From a checkpoint of a small transformer trained on Wikipedia: an embedding shortcut.
Each number is 128 + 32 x the weight over its row's rms, rounded and kept within 0 to 255. Layers, rows and columns count from 0. The size above them is the row's rms in percent of the matrix's.

# layer 15 MLP down (transposed), 640x192, rms 0.0678, rows 108-121, columns 48-95
size [136 135 133   4 136   4 121  61 117   4   3 107 127 113]
[[ 95 147  73 170 127 162 106 146 129 119 121 134 146 128  83 111 125  93 136 118 122  54 117 201  72  85  84 162  96 134 137 112 181  86 133 100  98  91 115 114 171 155 157 118 179 143 157  76]
 [132 130  66 131 156 119 164 188  73 115 158  90 231 132 166 123 128  74 132  70 202 168 149 150 133 115 103 164 110  97 126  90 171 120 127 145  94 125 130 136 132 156 121 158 120 125 171 171]
 [110 136  95 152 150 165 109  69 165 112 116 125 141 119 149 161 144 146 137 111 103 180 149 146  95 115 174  87 102 140 127 107 203 146 103 153 129 162 199 106 153 124  96 104 124 141 118 103]
 [200 125 118 152 124  69 140 136 140 123 109 115 132 154 205 171  69 154 139 133 143 153 169 136 156 145 107 137 160  88 120 176  79  80 108 145 187 117 130  81 128  58 159 134 127 146 141 135]
 [132  93  96 127 101  54 152 148 130 134 139 138 176 136 164  93 161  84 108 116 136 188 166 157 180 109 149  93  66 108 119 144 100 105 150  98 157  94 149 174 128  93  84 146 138 140 137  92]
 [142 157 150 143 136 153 128 122  87 130 135 163  82 108  96  41 115 144 174 120 122 116 113 133  80 147 214 122 145 142 109 167 161 151 117 123 139  93  85 183  96 149 152 112 149 124 106  87]
 [102  95 136  78 122 126  75 114 150 124 116 120 105 184 102 120 171 122  67 145 116 135 141 148 147  60 180 140 114 173 156 115 115 120 106 191 163 110 118 173 113 129 106 174 121 119  72 130]
 [133 134 177 128  57 130  77 119 122 117 135 144 127 149  86 135 127 115 156 145 141 110 117 152 160 159 176 144 170 147 126 118 118 152 151 104 117 162 222 121 106 124 168 166 119 118 103 160]
 [148 143 124 124 103 121 153  88 102 148 157 110  94 171 134 113 143  94 177 135  73 159 111  88 137  71  78  48 168  43 139 132 121  75 219 151  91 112  94 123 164 129  92 110 143  52 175 163]
 [159 139 155 157 103 154 131 109 122  71  92  94  81  88 124 136 155 124 115 158 113 189  76  89 131 172 115 168 121 111 151  97  64  85 110 159 205  96 105  96 146 111 114  86 131  81 139  89]
 [165 108 106 179 112 146 168  84 168  77  92 139 138 115 193 104 119 131 151 181 114 188  99  84  88 189 110 144 181 135 136 136  45  22 120 144 166  91 123  77 149  77 156 100 118 104 103 139]
 [ 98 190 153 106  89 171 105 140 183 163 137 151 152 117 108 171 123 130 163 105 226 121 157 125 122 163 130 131 134 103 124  87 122 110 157 127 165 149 105 175 164 151 211 118  79 108  54  55]
 [125 141  97 227  61  43 176 138  81 100  92 151 181 133 110 143 144 106 113 132 170 135 126 121 130 109 109 105 103 115 136 125 130  75 145 134 143 167 123 159  82 119 146 110 137 102 194 126]
 [116 173 205  89 152 123 155 137  97 106  98 106 127  91 164 145 154 164 176 107 105 125 103 154 143  96 101  93 100 133  76  80  84 157 133 195 153 115 156  99 121  76 141  83  94 149 127  83]]
# layer 15 MLP up, 640x192, rms 0.0832, rows 109-122, columns 48-95
size [128 127   4 135   4 125  76 131   4   3 128 128 126 131]
[[127 119 145 121 127 154 130 123 221 151 132 125  92 118 151 139 173 170 135 163  89 118 115 119 130 154 123 102 151 185 177 126 124 100 164 183 162 151 152  93 123 114  96 118 109 143 125 123]
 [119 153 146 123 105  94 133 178 143 114 155  93 140 123 140 118 116 115 142 141 110  94 129 100  96 153  98 141  81  98 121 137 113 108 136 126  64 129  72 106 120 156 121 196 104  75  90 150]
 [147 176 140  96 140 122 157  49 149 118 126  99  92 153  97 147 146  97  56 131 107 119 108 100 140 130 118 101 149 133 193  97 116 124 173 136 183 134 128 153 148  92 141 122 152 125 125 128]
 [114 108 160 120 142 119  88 153 149 123 162  84 102 102  82 121 115 133 189 150 136  49  69 146  59 151 142  84 185  99 153 126 123 162 129 147 106 169 159  88 112 125 108 120 117 138 114 104]
 [139 131 122 122 144 149  98 116 132 152  94 132 155 101 186 108 106 137 103 154 173  78 191  97 133 149 101 102 108 166  71 167 100 118 105 135  90  91 115 106 116 151 148  59 156 159 149 147]
 [135 153 105 173 151 143 206 166 147 139  70 105 191 104 148 117 136 126 239 136 166 157 161 153 122 181 102 122 135 131 143 149 118 154 139 100 122 134 139  38 172 129  64 101 158 149 141 100]
 [162 137 113 138 178 130 176 123 151 157 107 124 115 131 139 135 150 112 146 114 130 133 164 123 105  80 124 129 117  77  99 108  89 133 112 135 174 122  75 136 183 123  87  32 132 115 115  91]
 [ 83 150 164 124 156  80 134 161 110 170 150 106 195 121 122  92  94 129 162  88 160 132  65 113  95 147  62 119 114 140 158 139  76 164 108 142 138  81 122 140  98 134 150 137 163 157  85 147]
 [157 121  98 124  80 110 155 164 143  87 146 106 152 176 154 119  61 117 128  93  84 125 112 126 131 173  68 117 103 125 128 151 122 184 202 100  84 118 221 114 148 140 165 111  78 134 128 112]
 [116 118  95 101 107  74 122 137 134 130 116  80  73 175 130 113 126 130  92 165  82 126  89 121 138 100 100 129 101 141 129  95 138 164 152 117  90 135 144 128 166 132 117 102  81 179 145  90]
 [ 99 139 132 177 123 103 151 178 163 109 141 182 143 107 180 102 154  96 153 103  94 136 136 131 128 113 117  89 131 212 103 144  81 111 129 110 127 154 180 120 142 127  74 100 168 136 110 141]
 [158  86 144 111  74 139 143 161 140  87 113  97 156 103 105 175 108 136 189 110 114 124  68 174 102 138  90 127 133 123 167 108 115 133 158 136 136 100 168 129 176 154  84 128 112 137 132 150]
 [149 142  80 166 104 146 161 136 144 190  86 161 185  96 142 131 103 104 119  97 146 132 120  76 134 127 196 120 160 156 115 130 127  81 133 109 120 162 128 131 178 135 140 246 158 125 104 135]
 [164 146  82 147 174 112 228  95 143 142  56 104 153 154 145 112 163 109  95 139 138 166 170 156 112 145 150  78 119  92 120 135 175 134  53 187 146 149 113 139 139 168 132 178 128  94 163  81]]